python train.py --norm_place="pre" --norm_eps=1e-06 --tie_word_embeddings=true --init_std_down=0.00531 --final_lr_fraction=0.05 --max_seq_len=384 --dataset="wikipedia_en"
Each number is 500 + 25 x the weight over its row's rms, rounded and kept within 0 to 999. Layers, rows and columns count from 0. Numbers have three digits each. The size before them is the row's rms in percent of the matrix's.

# layer 11 MLP up, 1280x320, rms 0.0679, rows 15-58, columns 0-159
117:508495485492494475469507453497492478528501520491487517484513526494483491520526526513518446501506539515495470502454484510500486533486522490525475523537500504488551518494547480496503510488490489510495529483503492533473476537519499507493475509512510471482515482516537520486441495496483487509548511512524512490479498507493505520530496494489496520532445532533496498523445536487515474483517530534520477502528484479469508503501463474465504528492481472502511519524445505510503511493482517
102:508512515484470470478527500519487526518489517508471500506480490499530485542481488497518558491525519474576483489487488495430494445472519492477494524548554514494542475470459521488490517478535484500479490456493490489572478506521493500505479498543472537531530464527488467484477532503511476498519486532499478498487494533542505517473502445538547515475500524479511509505462474489462501468475520465516509505524518476495503478506495483496524527494501491506500484485509518487484488506460485
102:499499542502497451525489508469452484478495496475518464478506499490554531523459523514523506473502455565469513493537506521497489515521508508486523518464521521500515515534489533536530530492489489503535474504496493501513472477512524412502517553533481552518473499492482471511496517495492499503494443554527477485488487509476474507523488481491501478516540487488517485500495506519477503526500525498501480487486533485527543494475495517487520528524506503538494515506483473513475535493514448
096:486459506542496507488534520506506508484486478506507540454474539496506471466504518544509481523489524549481497515532539518561411504494495510447514484474502471485502473501495526458487523527506488519497514495492522498500458469475506500483501535484489534503486490463471506531523490550485501486480506514506459499515561508473537494534469458502467508477488488518499495476491497469486536504458521487521480492524506506487491517492512525467499498523533488503492530517470492542507529476503495
105:461481523513459495562514463515534493514480529461483479490509507495493458497481501521503512470513556485526573496522506516496500547480507522513495470477480499534483521540474507512471511520507479504502483471530476539518501500487522530497502472497502502461493447473525506548488526498520529555456482481517493535449521506501589461496479509498509482479489479497493532513505464483489488504531514467521485513514492519545493497512471430514502489478503473523468473492525512475544494497490472
095:508498474552533513454494535488493488464474443491508491424494503463476463501511528543527497478499490508533497474507495526481514502506468499534529529491471511478505497512476453501455510501497503518489503502480538491486484488604520529554445514483483499479534486495507508515490522465489469512500540522462477528512510497489495474498509501533495509472515530550504465507478468453470497564444480507535513509523499512485501496511499510535488493461492559490549476528535488482495467463496514
103:471501520517494479518467515511503506480469498472524519509510501492479500499537481525507519531508523508467510465499527461471464491545523477513535485513520443509470491466531549469540502464510489483482513477502510503462552487565435466508516503480564511518532511504504486531509503501488479464520457526474550527431536530440507532559480494454519485473527509505522491498539515471533495490532508452465527499485477502511486478515509512515487505480502521519524511473502533535521524486443510
101:531526538529501517519506548542508493489486492476499499517521513469468516494470478523519513445480469512510448514461498491445509495523542485531470533489510450533535516513503503498490512523514503511490476519500524449469488462486491478488515529451581499494492493525495505483483455476495501506483510480506491533462442475545487494510553516493472503516525529522496535504500484485507514519516530507510532546511485526520562483498495499503476504520483530515472514487505529503543514486534517
095:476571440495489520507541544534527556512513499468486473461458512476549515502502480487479514547498496469454496532499529518535481503490510498513498461491480480484535529505499464529506515492455489449497510474460476532496473517527515479463471483455506468491495520523465527477487502452554529502481522511522496509489510486494474510493524457506506512475457469476506460520502491518476530507532498434510522527473532457511468488484489482514508504480484470507490455520468470503524462479502476
122:480518501499478489531493479483496458471488477482499508483465497537486491480505503517498468482526464442489525522494500498460477580473505465532486500515482536510489494488482473490517463475552492498465442485497516516477525499517497553528513468518489479476490488538508526493521541500478513497501501513507518480496523479467524527454550467459520512471520490509457504529438499483496491493525514472512539504533505512500489471500525523470496517513516513540529506514496550504502491482489515
102:508550479460499548496462502532501517511519543516489497460532509502524472487486525521514540453511508480479505512504476476495484488518489514510461535512489463508517480489499519504498517478468500472496516499502514532501530544524546523511517512477508508499499512495484536486484463537556508492471490519494505520512472494516485497509515512481488468500505514560503524547530477497501507523509494529478507502496531528450531515519528458506472465541467496506514474527527492517465489504488485
091:503491454512503495458507490467496525515477519506456494486443484508479492518513488526481510500443475519488521528500508488504503493494500512472485496515532541486528506541479482508478529516485487505498505487525485535498489505529523482473479480520511502513508506447533492484472480506496501446506506433516491470495521502529498517523521511508543484516485531551552500499481500515533558507496453515546495484482495496491492463521485451493503516502454510479512485470499578495503467493504527
093:490506473481514482529425511519558528484506524494478507505480458502521484501486542510504477507485493481472486445480454503478499514518524488464503547510508472504511474511483493504501493477482513484487509457482523496537491514475502505472474487526539474556467522470515480500496539521453485462525487478501517493529509502530511492511511467439508489484521467481502486523516504512491447478511526476517546521446491503502489483487470514504484465525484506514471478449465496515474509563455518
096:480507551505519448517510532505501538496504511459498489505516481490494506524482533471509525467522485527484485521549468497492475496463495469492513484506491468479472483517464498455521512491495543476513490500552464496492474503525513472495539552503471466534484512490495513501490463510515459531536525496548522489560489500488473486545463464504499460506478558485491507493470508488520478504542461511505518530465497529512516511497465508503480524487496512530539453492531511458457515509497457
099:538486476509482437509510469489466515538512503451502545477559493499527525456469542473478471516493477500494474488467527493542524473488517490485489481515527531510509490483478482498491524517530491500522486538479506517507495485493513492481510488507533478469483518575492512524479475499516486518518507476505532518496435475511511519505524481469453490522499476514507521525487504481542480494545537498478534488522519482520513481491509511481472487457505530525462513525512511485519488505484491
094:459519540501458488480453501533518463524494472511500507536486529511534545494468500536517554529478517488478535516481525523470505490510489509499549479494511493482509487511476526510512516517509467499503469514533499455544517471498525468528522477535523489535531482478539527500487509512533452497478514538543447474503488502499483532506503531513466518505528528498487524481460502485549512502528526487517515485501509493466507498483515504487511503554485488477517552519493481501476477493490525
095:464501533505465519492477497489468477507477516449488484542514475525543480504496484510516543473515489481486531462471488517535508444520525521501502479479487506502508526499503525539485514474505518481484474486528484528439471508502524508491511495468526489524478491510527515480507497541463492494504494481467548542544531517508516506493515523549512518455498561477497498506457511513467509457495516505507508490500475532522455457505536486531498512493483468520476475471481506526543525557488515
099:497493527470561508494499503526478521466429525534524510489484501499491496516517498506507505456492495480475517511517515442531513486474504531499489508454477492505476499492494543518513491526502507504534542505477493500472517490526469463499500453492485426490440502526522477495508532458507510505517491536518473520490506528505520490521474504448522486480490536492525472514474517500545534523473527487524484503479512536510541528497535517520476549449483491427522475527524455508504505480534490
097:455477560475491528522511526525494501491469504520475488514476500473479475451478510474479501493492537492488546519529541467483502523513476477519484547530490512519481513461491466449529473478524510551467464510526556503529489504500521562536480515527510501522480466436516536489543522522472546513525473480461518488525518493479527541502524526473498526487492477511540534525502500528467522507483448493470489491476480498459485480484498487512511505449473507507498518457509492522473511496496479
095:543496521507447478481453489476491478506501504465466505508478479507534522511473516533482471481482469513473531548490519484530509483476508524473532479560558498489471507498507537495467529481505495466495489471493466564489512498520521553474519486548480518468493525443464478515524528515517468506510495503493530456530486547485476498487520551528509492499469485499447545537533450522488485483459495481487487485491477482515461512520519507523488468525480478468488496511476477519537476538461510
094:509552527525526462524504555515520540507505509502490491550488509497516474463500481498498448493486530473514487493546496542503506460492463506470513513483489505481454478464494499487502485491472572474517510538473497511501526471527535522498471506495481457506448521533499526521526465468532473530425527489500553526497431482499452514569501490475545527551478487503514453503487494507482503510499524505500486517506504455473528489526482502514464494494517488490473491474531517511476472451482511
095:527487518500506490497491505511474501528454511480453493493530529477485525525520486449517500511493502501489495479465525543489546511555508510514505460501463475487523466517477542464462481521480525470510489515512531503516508506495513468492512504529490474467481499494507486455503497502483521451532466490503504525563562443501476506497499499490470490482533505524505501479500471487504530481480500541511449497494536507481513496512499474486503466503524492464532499456505509501512486517548458
099:536510508521522475518507506480498450544519470503498478480496514529520487551505505469493462508485500429430495456508442505507511523528472501509516470503510501499487459504509504524479499449497505541492483520523462476505486474526531524485520461521498499501506530478500551511475526474549516496507483490479475460470512530487516494533532504500450448466464486478520510522476493525491508476433526508493516463499509500498538519520524535461550466493447495475482517490509487483555490539486511
102:500475498490539485500490531539489534475454529521501499456532504529516484493488508541466474510494523529564493494518510523527488529496498510504515515506519445507467467496493521536480461495523510527523498514460515564472476454512504433506521510492501481517479480522499497529462511511507523524510467513559486517572503494481461498495480476506469483510528536516501498504497528494468527541512482491506530518491475504515556471485513564512472516533494504480484475506527491473519499476494489
095:492528491523488473490469545482471528509504459509507490494526492456546516504526504503496535505508491520495472518516451504529530490480516536491498509455527515486477557523481541500489461505532491436507499508513474521515507506557528494505500496517489488474503492505494529511478489537501534511500518465474514497496484504482548473489487465497531519474501507517500479487479501484472496529493567498546493497518452543488524501501507498487477483485530488540509525496472504452460544479505477
095:499534542521494455500497525511510523483508524492471466524518531515479481477466521488536480455478464510494489517526493504536499522498531516476470504445481479467511515483509508473519509478505494547529489509482449524489514480482540516484480482468497454471492479496478501488554517513495523504521526490491528510473472486481499509534556519498469535514481539512474506494459489497505522489513506537507527518501507492496535466479499547549498482522530512516493499515516501525499481476449491
105:457476504533496527486521473540518508520484518491516501477507511471479507518505515504516524542479517507507466512445479489452479502486481517508486560501496465499515478520499500515500525481507437542504519533472502475500459480524498530512488506477517493485466509490485519509431528496440490485508485477498477455501497492519465505499503484520481476488535520478476459482453532532530470466494514508501484497449477530503490491522529523551521481525495492501494503486483488557478452496520495
103:492450521519475508537490500459497496561501506487500476559471538472530471553452484529531491474474507559495513508482523500536487515491476508542511480471486523507506489492527495465484519529515537538493475533463463502546543511494475518504508467514469482527555473524506521490496520541487494472554505525473514494480467519515485470489497503494488481448526465466537482505494486500508508528487520489469494514564496473489480436549524472551521490533491509514521498510472485469548525504518529
103:531510478508489469501507477526451532437493512496449456541500503521498454543517549499509512486424520502475531534494551516471487491484482481503499447502514493495497452513502508466471507482530501471532503515505491501484549476527479495484528532516511470464532484503537541499498508513468499483529507494468503492506537479471483502495500484527469518530491499553500506515472481517493476457528517492533473462469469503529494536506525530523502509523489542526481483489450479462534528480561515
098:480518438478508526531488524525478526476501551489491498545482490518522520500481503476504524520488486511466476526481482486517513494475491525479487524481509487499492468439525547512472481528459504476490520496481493515509520493474461494492511461504471536539531532527523492505502514528528479465484514506502538547522551485519490504495501497518500493441491445504514483494482476494525539501469479463517494507434519523467462533496541512525501458475476503542510456540510526477523525465491485
098:493490481465466497491503460521490524531499487473511553492513495511483478458524500512513493498509500514488524487491470527517503474475482500508470471502502504478492496499514501510501506507478520489494500501470514472464470511476561539486469479533504476495542502518528505565469524487488496485446502569508514522533496462537535486459533495498444482463487504459508507501497488518503509488486532512552518501504548468487543549470484501467474538553498480526496455457480545493492447499483442
096:537523494488528534460499487484502500503486471531501488495475543516511470488496542471509535484528470514534517518489531478496550542465466491458506478490491514526493552516519522544504479508487510522537515498532487507479483534492489478524492506478524502522466511502478509547507508474512490490487536529519535534488552490505450501528501493511523475476512498516482519540433480504476481473510505515458478525470515474494487510508532511500510511500519511503452512495455528527494501471496549
096:489519527495498530538489526566525479488473474504513468494501492474462473531467512490510508527470477486484521487512510465480483501535522519514491490513495502479465485544508515494533548491497495495455461504503479490537530497525554460527489487512519519532551444519494500537477429496516490511457525517522493537491479489510565511504444497498505541451479466529503537520475563491473483509492495485517506511515474514502467502506529513504484519514494541535486479487482477547495529511511500
105:508481530470476493514510501502478506478458491506519513507448501555494492509536489460478458492505531469515488508519503522515463497487499486488489461492552504483536529547482473466488493483504492541504523551483504537501519556489485520498505492522503488501511517462490481470502522454495485554460535506493483555521495469497532525513517512508462517450506520520490511538510495493485528477520502494507498463496506438499499473493477488516528510465482469491503558518545470480465504464530501
103:519531490486510511490513455490499467500507492494537467502475507542473496470539486513522471527481508522456478522501502483504474494493488475463475472507486520535453496499485481526480506526518476493476463486580483487474498484541521473486483519521491520540533531487518510500521516483476488491474576493507496490508522507493474517524493512526506475485506457478486483470486475505477488518518519507517488510477496532498518482515515501512452539459459473518498462506461493511471476539502518
101:538495502536500497482458475411512455508483526487517487515494453483512527501505500513500493524462500497458527493478520480497477509472495498498477466496517488539544467514493467517518520541502498496487505525479490453512481524495518469547521488484502503490528517506545536540544500465507473528507465494489514531461516481496484520504538496505506457485531567525514490508494497481520519505497469471489481504467509537527506514536478496535493506492459481471535500471487560523506501466527505
101:517514483463486499487517488535528542492455498473500491490504484532525523466493493502492432536513469452554523514474507486479489465523524493524525496500508490519476484519525498483531496503525528532520494449496495520518498473498497478511484486550502559505486463449518534465490527498489483515448487522475471500493477527478510480449523523507498489544486454477514492502504481480450491538485505489498556491515487488491549528507450504510481527507533496504527508567563461487491465493520504
098:482491511506491506501503463507524478501479473500524505494464537496544488506466535499559483525467500511509533468541479493492520516483497472487497498502522478502509493490471488518551461537501552527473490496486501486553496505501522488524462517538506486520515515479520499514482502479477501486519500534483514522546438506489488521457511512533458510454472492472500493487480536485497469532482543478509484510491506508477505493554510556528502503509537497455511473437496479478446474509466496
097:513497481499481497485488511526495500505509495469520479492459498532517518520487523490520504507511474469466508510555481446488506484465478459511499518492475528481483489559484506470479517515504504477487468479511486520533549507497529473452531543507471556512505543545493475516502533493513512489491495446506532498470535506473465521519495510496515540494501501535514471475506505529534499515456525514488476463500560489479500503492488492537487525485484521500526522497561513505479510534492490
100:448471462471516536484503463524501500517504520539525473501466492530494508483528486494514539551513486463465484496489479487507486551509486445509513498508483523460487494533513495518469475505510491503530520527477510491507469501502509488521536499492502541496505489494502501517515524482478505464507489484495531510503528495483495463509487517476510512487477488494519492512526492527485484521487490540487480488506539455546499557482541481517527508494486460479476522481487471558530466442482463
102:513488515492497506469502522488499487446488505484521534518528530496502485506443525473489517507470502552498460513499510510490479551503463546492493534478491509503457511525510463510487480497520488509475541508500478500469441469475497479530444483522564517463472474483491530488464528520516544477536456521484511499483484498491534529433473477472493447517533466481512511479531480510503508521486506551473465525466499494514508519499520492498475548470508538542504457541538474527517471495501517
101:468485495509507522528500516488525555514512481523473493505500499451452515474512528521514526477540508460519512512538519488458496491476476493449564506495505485496505498509504535508511514469486526524516554510544518459471505507511501451495467496474492517497514546540502487545490532494475508462481494517460529540483511523489520456499508512511504475485529483485499501465469513497485488510474457468513533493460516495487485554529484507469507483469505477512519528512462477550467487486508526
104:467493492522477511466515477500496518526498517531473512480450549510499480501513481527515545538522489494517522462513506487475480513507476497495521544502468486492507487498470467493465540475523464468460512468502454472517538471469479501508469485553536503490475478492510527491489502525478489510481490514456508517537556523508465517575529514500502542465505503496465559503512448514484517481486512504482496502519541453506492537513478471467494504511507514464481457504494504524480502493494513
100:498456533506464522502500479530541532510543489493488487500514550510475513503533520501561563486520510494495528525453539480504491512466499455514513445492509504487446503457498516529522530505524510469497474502487558467527495511492533513497510490482568487504477563495501500487542477486483511484507479508528501502479524460549531501507468463509508524503457528467518543525483483500504492498498514472491504516494507494493531515505509516474507489485465502524472490514450494461481470457523477
# layer 11 MLP down (transposed), 1280x320, rms 0.0379, rows 15-58, columns 0-159
112:491469487512496546499493517518470486465466476504501475521516500524508521477491485470474526451510489482486481515519530550496516495483492514497489521472513527514485533507505518501525494488488525461477486499527454480487500490478499721547495508506512488525475545491477483535502493493514487485498509498481497482514485477522536488529490471517502514540499542492479498495507503502483513477482492489485491497518556523497471470510507451532469494487524500497478498496503503482534500464510527
102:558491487510496502488519493500476506489503508504504457483481445510498496514484494496501466501494495483484504461543527516468509511542525519498526518460509492527525524518534507501510458506518483500480456481488508507491447495500529464496470465511509544484470555492545525495503508514510483468494509517501464447454482496493538502519528506497414516477492486484496470505484518498520473517528504518465490532491451511489503509475481497517497510502490474483482502547508540517506513465526506
107:547507515557486483467484548520538529467452516488522460451486456486525490544502495496513430490535502516472507438484511501464436512519496502524476510511487492510511490490518490503529484501477507500470477531526498503516501491505493433504524519477513540504552485497525510512499482526465490507512534554514522467509467483517470470452508461538511543508498488471482533505514491516467500506482555534516492555500459528493494456514495532514475505533529500457485496558466475486513520483474507
100:541485506473529524529503498478479487475474481523501463506484452478523536528468497487481474485485508502498509503405506475552493495513480499496506462497469505484508525557497486519491505496541509461529502483498463454470524466504474444513507556540469469500520498520531487480482535450504507501530491527500499508546480488485479499518546454469491517504476459491503478518495526530512494505541507511486497509461521515504532481526528508514501484499530521513558486498483486527555524489496536
107:516512514516468432484504509492477485503537520487508517465476515498514510517525479554495506503485492517465500521455509502507463463490517506485482502581493489520458521497512510522516523486501467543505499480470540467486510494481519440483571506526483506459491508490527538499467446478458479494497507487473522509500471491542477526483481529534493517510524481496491490485475515542497535527541460537530516490526545485476515531494507509510490482450492558503486550508531489523486502536472493
097:507519487475478489461511524533532516496521476510478524529474484512475466501450498524512490486450472481505512526527501511492514506509504523485494468501498495533458493481488514475502518526518524524519460537535496506517508486457486470484501505477512508487501506517483503477496504485547503500492466473488495502523490480499490512483538477503515480518513484486530487518499524558524494478498499532517515530486507490513518525436538473483504560499479462502515448457468460526475553505543497
099:483505458494524528494498534526513496513519522465461463552450483477507500477466507568525515506499467480515478498506500486513504513497481482535513484504494499509481472533551481506500486498540538477489500478508451474484479489492520493496511509485524519505519497492484528447485468489504504525478469469526500501502498516498506489548524508523543490474441496501553531489490502523450512491491460511491523497485511525501478470495533514484549465503520482468486508496499482529462501503512453
101:466455481486512520530496474520493525477550522470468497533522464509524532522480522523519515508518472492512491485509503500498507522506476531511493511478508499487527554502540475473483443483480480515463475461500491488481481519504535535490503474518506506487512486562491480496505467562526532467434533494498516504511488527498490516468480483491474475461527478457483490547519495457486476509558471490491450511466502515469484527457467495501497482492534458491534514486476500473482536504470505
096:560463510526531452495469525502490515502472522574490511497454473490467475457491481484488501455489556495499512499468521522483455482519482499489476548530507505556513513483496527496467470506491512518491510495466482488527520488482486525450481460479492503525516484555527496486537446517462487517551494490492489526489505504488561501510509535508516521453463519523490516530534497490490541475491480496468479490501462492514511504520513475494514488531497496503524548450522518515496491509515481
108:453540464476468498519523488526458504539525499499505489491515506523486427493512497549481529509530519499498596506512472447470490489499466493554500501504505520515503471523492493488507489476492525491478431468481469493510504503489522544499506494462504513516487486510468519532489524540451555474550487519472469497494470501491533461500529520482531516458504504511485498511517450467491493508529532451501526459486489515507486480500514487493504498438501482523494489518509498527483477512451494
108:566515508516474505500561503498538466542483468482512469522483493527476517492508502489463449501543467507508484458513483454527476526510538493490554496525482437462534487492486430472470522505488520481498522501471516527522479483499466523507493494486484515478496531549519529461478524476515471477515512495497490494477511515490542526504481513533497491537513460515524515493434462498479503545489490524508509505495515522494450464521464502472509505473473528496539462505512472521493505540484464
089:519459528482463507483496499499529472519469509495487452499503546481527502500493520532508489478516524510485479512518492447498491477466503481533485486482488517499478526472480524487516514485551503497512470552555524494504482480471544541543511496489498498476470507510483508495508520508525495517475473536555491479474461503491534483520526531516432499488472468542495476524547531522528504522500515465479508528526537511471507481483498506480482501511483523493495536508539471502497486482550531
097:516491476503470531505483525459473494496503473518536476511514516489488453485476510505512526492501539534539513533504541484491520498468481503490507501483496542511518524491489512511472455497468511494527512536479548538444488501463498498472515518489452535481516487527548492520531464501551527529456491509499464470514480515521486514478496471501554507528537510540486486441493509500490507532488485500510502496481516505510486522519539483527526509441501496491483509492523465533488481503515461
097:482489524493513436482483468520502484511544482499517511469514500481496463528447499481506507502490533487500515537502525535513477503504499499476472530542467491494489536481490486544475501509470521529554540468474536533495489484469503396460507499497502522480523499488491474458478483498467507504484487521526508538481536515502525492452510494495456474517477483523512542499469497521455543500445504519482488502518494547506501517516499473508495480534523484491439514535480497480520487479514506
103:527487516511533464487509502488501564488517479487520479541471475485518521509485509508472516506493453511508500525492524488523494525534523518542461500418504453505501503510456498512572516494506522506530411494518460475470484515505498487483498521494450546513507488464492506470447490528479478496520507511494483511473513522512491529499515528485522505486479512485510466541476487476476502492463503465484464528498518497512503505514527541468454489491500532513487514543509450533486477514489477
096:497483492525517496491503492483495512520474529493492510525505514496513535504514461510525513479496507528494516507514503507531496475515499520488464496509459497509499443467480555494522479483498515471520459507491492508455506533516484371517496536515511477512484495502479520510534494468500520498503482508477486502479483523465508486482526523519530494506469499489499530518513490552526481513508478465520547525490482518479493520474459516517545520483478493477496532512498505541496492509498492
099:528500499454470475504447450529485472505516471529468491498513537443510497471498483501511495515507494467484468500538508488519471521520462516479486517570506550528493538515534518485486518510513511499475544513508435490471527488519478396521480492526462484492456495524467477490492493445500536531508470542537515493523442472440522514541520550537476483517487497530496515472510520481518504479526507511489479518523473480516539492526506507468478482515517487475501493523481510530480480494503485
096:518540506497507474491481514486488490481551509479516474460525527434504512513527486496545462510542503478547500480525524540493512512481493516475519497520524436540482494503491498454516451489466502490543548486490489502494506520512519535507468500499489497505480491524527485514466530454514490500531519458466467506506514509497512512549502533508545530475540473511495463520517424506542537471469532480500481526500540482506516503506466521517471539508505478425515531542497518500471514508516531
098:497507486487490472489505485476509514511468533459476474498493469489533512513511529519502448460528483506513486506494455519500471534475486479491490532485514504467529493507528499494504482551484486513538481475493500538480535497494512493510493517512493493528501524555485482516495496496459504548513494501487544524479492523519462460502522509515496484503511469505500471479506534499486506523467555504490521503474497514468473505520529518500524505480565455512467508516521512530494486429472532
103:471506466462513517543531512505494483511515500530497492472512519480503489516460493526453515501511461484454463482466482514490520552504504455503463474481507503490523477507445506537463470508510484479497557481546514484496482529480485525490458509503472481498463504516495536468530486531483518528486529471536520463487518438505490533536521511481512497526454492536488464520493520519517488508493505508479481495479508554489518447473525482508510511493496513511437501549535485496547492457463532
100:498450539490487489513498443462516494497490496504470510489439491506535514518534505522475520496538486492457516527476488496548498558477523498485505505516486463487446486528519527512512494489534535513542500470474536470488535477535482507523494523541472509510515523523501514494514531485529506531462519458539485494519523455519521492500540474533488526535492480542529518497498496515522465490514474505514485548491470492501489499524508528466501551514497501504516494543492495508503505460472462
099:463493532492487537507508480499505529466506486537518535499469520511520466485516489491477470512498497476496508531499499485497487477504456492500521496499505461536483509483460509518492429505519462513475512515525495501502495486477537564513499518489449505491479500532494500465494494478520482508467489524544507503476450498457546495523535532492497527480531513455477519489542485468474489480533514552472499517505503533505496510470495486496511538550507478486465484548503507487521533466436486
098:521513520508455525488521507487500537507491476513518465560510483495487510452474524484511463514494492468496504452518530513534528478490516512508478501485478460491490493484464472524490492504469444507529483477484517471511490477517460392492527478478504497505480460563498524509531498512495507495539462487504490550465502534555537493506491518493521519523486514509507515530515512549502471527520492532492445500429472535483479543484494494509491492532531447478493529496518501541516456477487559
101:519519527488511560517454520520479476503511512497494549516447468521539533487525510503517467514477470526498500506464523505474505476504504516485519512481521521468530506523457465500461491511490515465497513508497502465477551503494479584480454500520479512458507494489481525496516476474502516499491530515490509499429511489522498489505493503517484495489482506520504458506483531480548529474495453487491517523512484500486470499475444468522533511505501460476532488527542500475520510485479530
092:555512504509508517521467525475511499475507494459517478450464478534526496486475509515531499518516531501439483497508550491485474514500508512533479471516460490473526534558481495514529508447476532525515493518513533509504510498453472551480477548524495499498470504474536486507456515488505456494482437538522503487531523528494485529495496485468491470531496461528499487522492505482538510512498498444485532507501516494503509475514512510524571528540490480479532522473449518493520466469465481
098:483472450483486520489503485527520484509517518491524500493477468512524495528511527530488544541510522537505474519502449498489524509515501453530548533538496508497531509500523496443478474495460511443441473508501485486505510473540534486507519527516489530541524494509507478540529508524444499488522481496474487461512532545492507466480516462534496517474509495497489501543530548529472525539504470477505486485508470540509468531525479514488505488539555511499458461507526455514484497493522502
106:516538468469473519500493442501483471510494468502477487499540487496529504492473502464476512505439498508488532488486504507518471487540480502496491495476512537470501469515466526499502499447567529513531485478529491483480505504509503591509489472467495509494468493482512500550492517495494426495489501495482489519480493531533474451507430530506496463490544556475510480546482449515505477483493500496504493535449528546483546462504509478508525529496484512540540475504480476507495485491516538
103:545463503501518486521477548520491523519530506489505477506503482501498535444517522484506474522547496509503521498510491523499485464520491546508507504526483491494492486501524553503517505523457492522502424468484453479532502496490493422464479495471474473470456472471477510503473443488490500469486511463496512523452463532557496526508522460497469488486472481514465527518541490478508488513530494506491469486517506499506516525511513477491537507513516472514505493515515509485520514498529466
099:495511473502457513444501471472508478445535452489505500471500521515485494491471493513464498479493515537500516511480501497522493522490526527461467512494489513455497520467470481508506476499507474515530488481514456482480482496533537566508482512487509478511507531484464535484507551498500473521423486519514497505537467520496468500474523496500498539475495509460515547476484484467501513511488497504507516505518493494496468517544499473442516545475530497487453513485517495519492490534447479
093:511492541517474468490485501492507485482519492512543510514485437495460511475487544488493429510529505540532512465513502479505489504495499505554492501509482506538479551474540491502515468502499530496479500495488549502550456468531489484505493513543493566527509507523491508517496494495439473471501518514489492527497530543505455468467514492479496534477508452485485505492536458480511520484416482485531510510529513487467475505523483499558464528506496444480494490473521485501539510505502524
098:576525528543465501493487484470508518537501507506486524495526483513476516523502486493498512531498469471480484537521462467501492477487518512502458522505513506512468457502497514495482497505485478467461525496491454507500549505536485474482490499473502466496491490496438490511516490500547489530504476492463429490517542468507499524486489501511480490527574480531509488531500522487517496534520509483508478491498499506502453515559496489518502469487491494520527505519476488486515539508521499
098:474491573495506476535526546479528508497496488557491491478483499479493519513542473515476515502516522477514480486523485514469500504540460509492486505532517514483528487472515508454490474476488476513508496509533525497524499491523500475475500493486535466515478497523522442509501460516528492504515496493481494464504434496504588483500461541479468508531497526508499511469543532493486509546470477460512461481531435515493491479499480490457491471482537507535537484533515527459472531455477480
096:484505486511512481506515495488456493509474474462535540524484537481519496470525487509464494471470510496523502491507501529496492486488466468489519525498535520467485516517449474484490536454526525473515513516540520509529522468489545513563496480480483531499501553515537467469522501500482499495535511493517462486486485522475467470472502495505489477506527472467488523469533502503492493555478520530488506533518539498507531476529506530498498471468492494473488511464529534502479447475486480
106:521520472483471514489484505520527503482483487470463490458507462491511522506501581480500519514474534478540514561481505510515531463477510474525526504466510492433479525478516518503508512489506482502521511498465490466491501487481512568545519494522514486508531496483532476469568499498484495450492504508456527489496487507504486487513522531442494499484525503473530513507481471457533471502453515499523485515492524502501493464499505544515486503513497488500506517511517498502487452491497488
102:508485524497491498495460505463532496479545486448541479509507503488530459487486518520511500489517493528505544536493537504453516514520504461522514501494508490498539447473513481536505525509507473485474474487515493456546541509511563472514502455492453512493487529415533518480500484517499487468498513514545484511513498562479480499497444506503465481551499529468481478516533452471500511498522456483520546492502515525473484518485527505496506507498507476527476490502473492471538496485476486
104:498514490480510480503476479543512527512516525509500501435522508510487517518448515499489540530543451495537468522536502473510549456463499484484514503469529490504467501497504543460519471479540474498502526508498557536499464427498497520486486524515464503533492469494492510521558534527535476507525529498497484510502487463465500471503479513515482481486482469497477515478498526514477528478515517477500484481522527518495545473479536471512512471499483495523507479450484502517517508524483498
100:466493467518465527519505471498474489525543469483518544508514501454501494498499525501504529517509512522476435500510538496520502511478506491495485534521510495535529478521534478489431459497496439504529450525468511500509517493464538389497505512481501472472514540505475512523499522482473472491525494503489539479543476445487473496501492483542485521487465496510463521574516521557511511499455490526480501481496500530526509503515532483486500492468502500495463541457503493503464522493480527
095:542463504475500537546505539529452506463513530462461488472550542499506473547546456478469531458540506553477464521514444482505493484486454507507513473495522520498492499520490520482467461466478447513488490520478525502531468508517456502489504448496538505467506539483507488519530503536499523502530484483519494493494529485506464496527469479516522488537495511494506520511527469550468526484508442489493508499495490469479488485508537517493485496459459514495450474511539501526527514512531476
107:511459511523498486498438478517507554515512469496504523491499504472472490517514474485505489521475478471464511467496520500496455510505524494449477520488475490517485503527512519475508479510504526461521491529511497506506498493535502482507501477505557483524492474538480497515471526513536479530476510509488449537470518491489520450513494506512552496521475487523480537523517503531446495515539533491483476488518525499511483482505507484482529500458475525495526523486516501515499519534531497
102:537511528513492479489552532489497500457526508493497485531529502459505458536483445492509548507513526498493513532487476516505490477534513496503527479450478496489484499546550555527508502535482488499456482472516495514503495500479505499507535526476514517495515559524467488504525470500514511496479525487508528477453470497495508505526478457512539470525429484491503482495464514523491483498538491531485507539575489495504489459481499545437496524475521497452539492515507535529558499518518494
106:489504494466468482485568501500492506507500504490489506541495519502488515458536516519480480472450466445504513509466502497469487505507489490504527473480517471512515450481550494499564449484484583532497454521466481430496515515516500477511525523470532486519502484540487504458502526482524514503500511491498489500531507486485495490529506508498513497503528511507473490480482483483446468522511448508449529519510486484479512475510493496500481491525512472511505519507511517531481500512491511
101:561463499514534489511505486499503498547482516510519481550493507502475517533509467522495470517461502524513510531468460492521516526481483496522527494519496454462533480508495505487510528446515466496538542494524477549493471479477476462521495495462489515526501472503461506460511505502517456506486508487546512466522475513505490524511494493455512485499513493494486477522540455508506518497509529526479510516454457489528483464471562439540497505474513486512529511486489481512518514551473528
104:489515511528529497480482515451518508522506511488513485478519518526485523530479525482495457550466468545510520539488499505517483476457523527520536545507491477542501481505479541477516512466498516500497518515473472504497462498510487533499486448512501495482479455507515468517458542492471543468510510490462500499508479527494490521513540467532515492472525483542521487507519558521513449507467515477462472506501526479517508527536509533540488498489489547493495488509477494451510493477494481
107:482573517514495481542535490466502461512499512490536503537504517502508491479503479522465463504480479487487478462523465509540474520563505475462503558506467530506511493506505478499465472508494488531506506520432509528479517480472472470519486502529444514488531446470509493524472527483489501522461496528501464531499559507523524516524510439461494502513504506506471499509487516513514510476533485512512529450498491495501520523519482473486485536535524490483491488468502482527520550513490561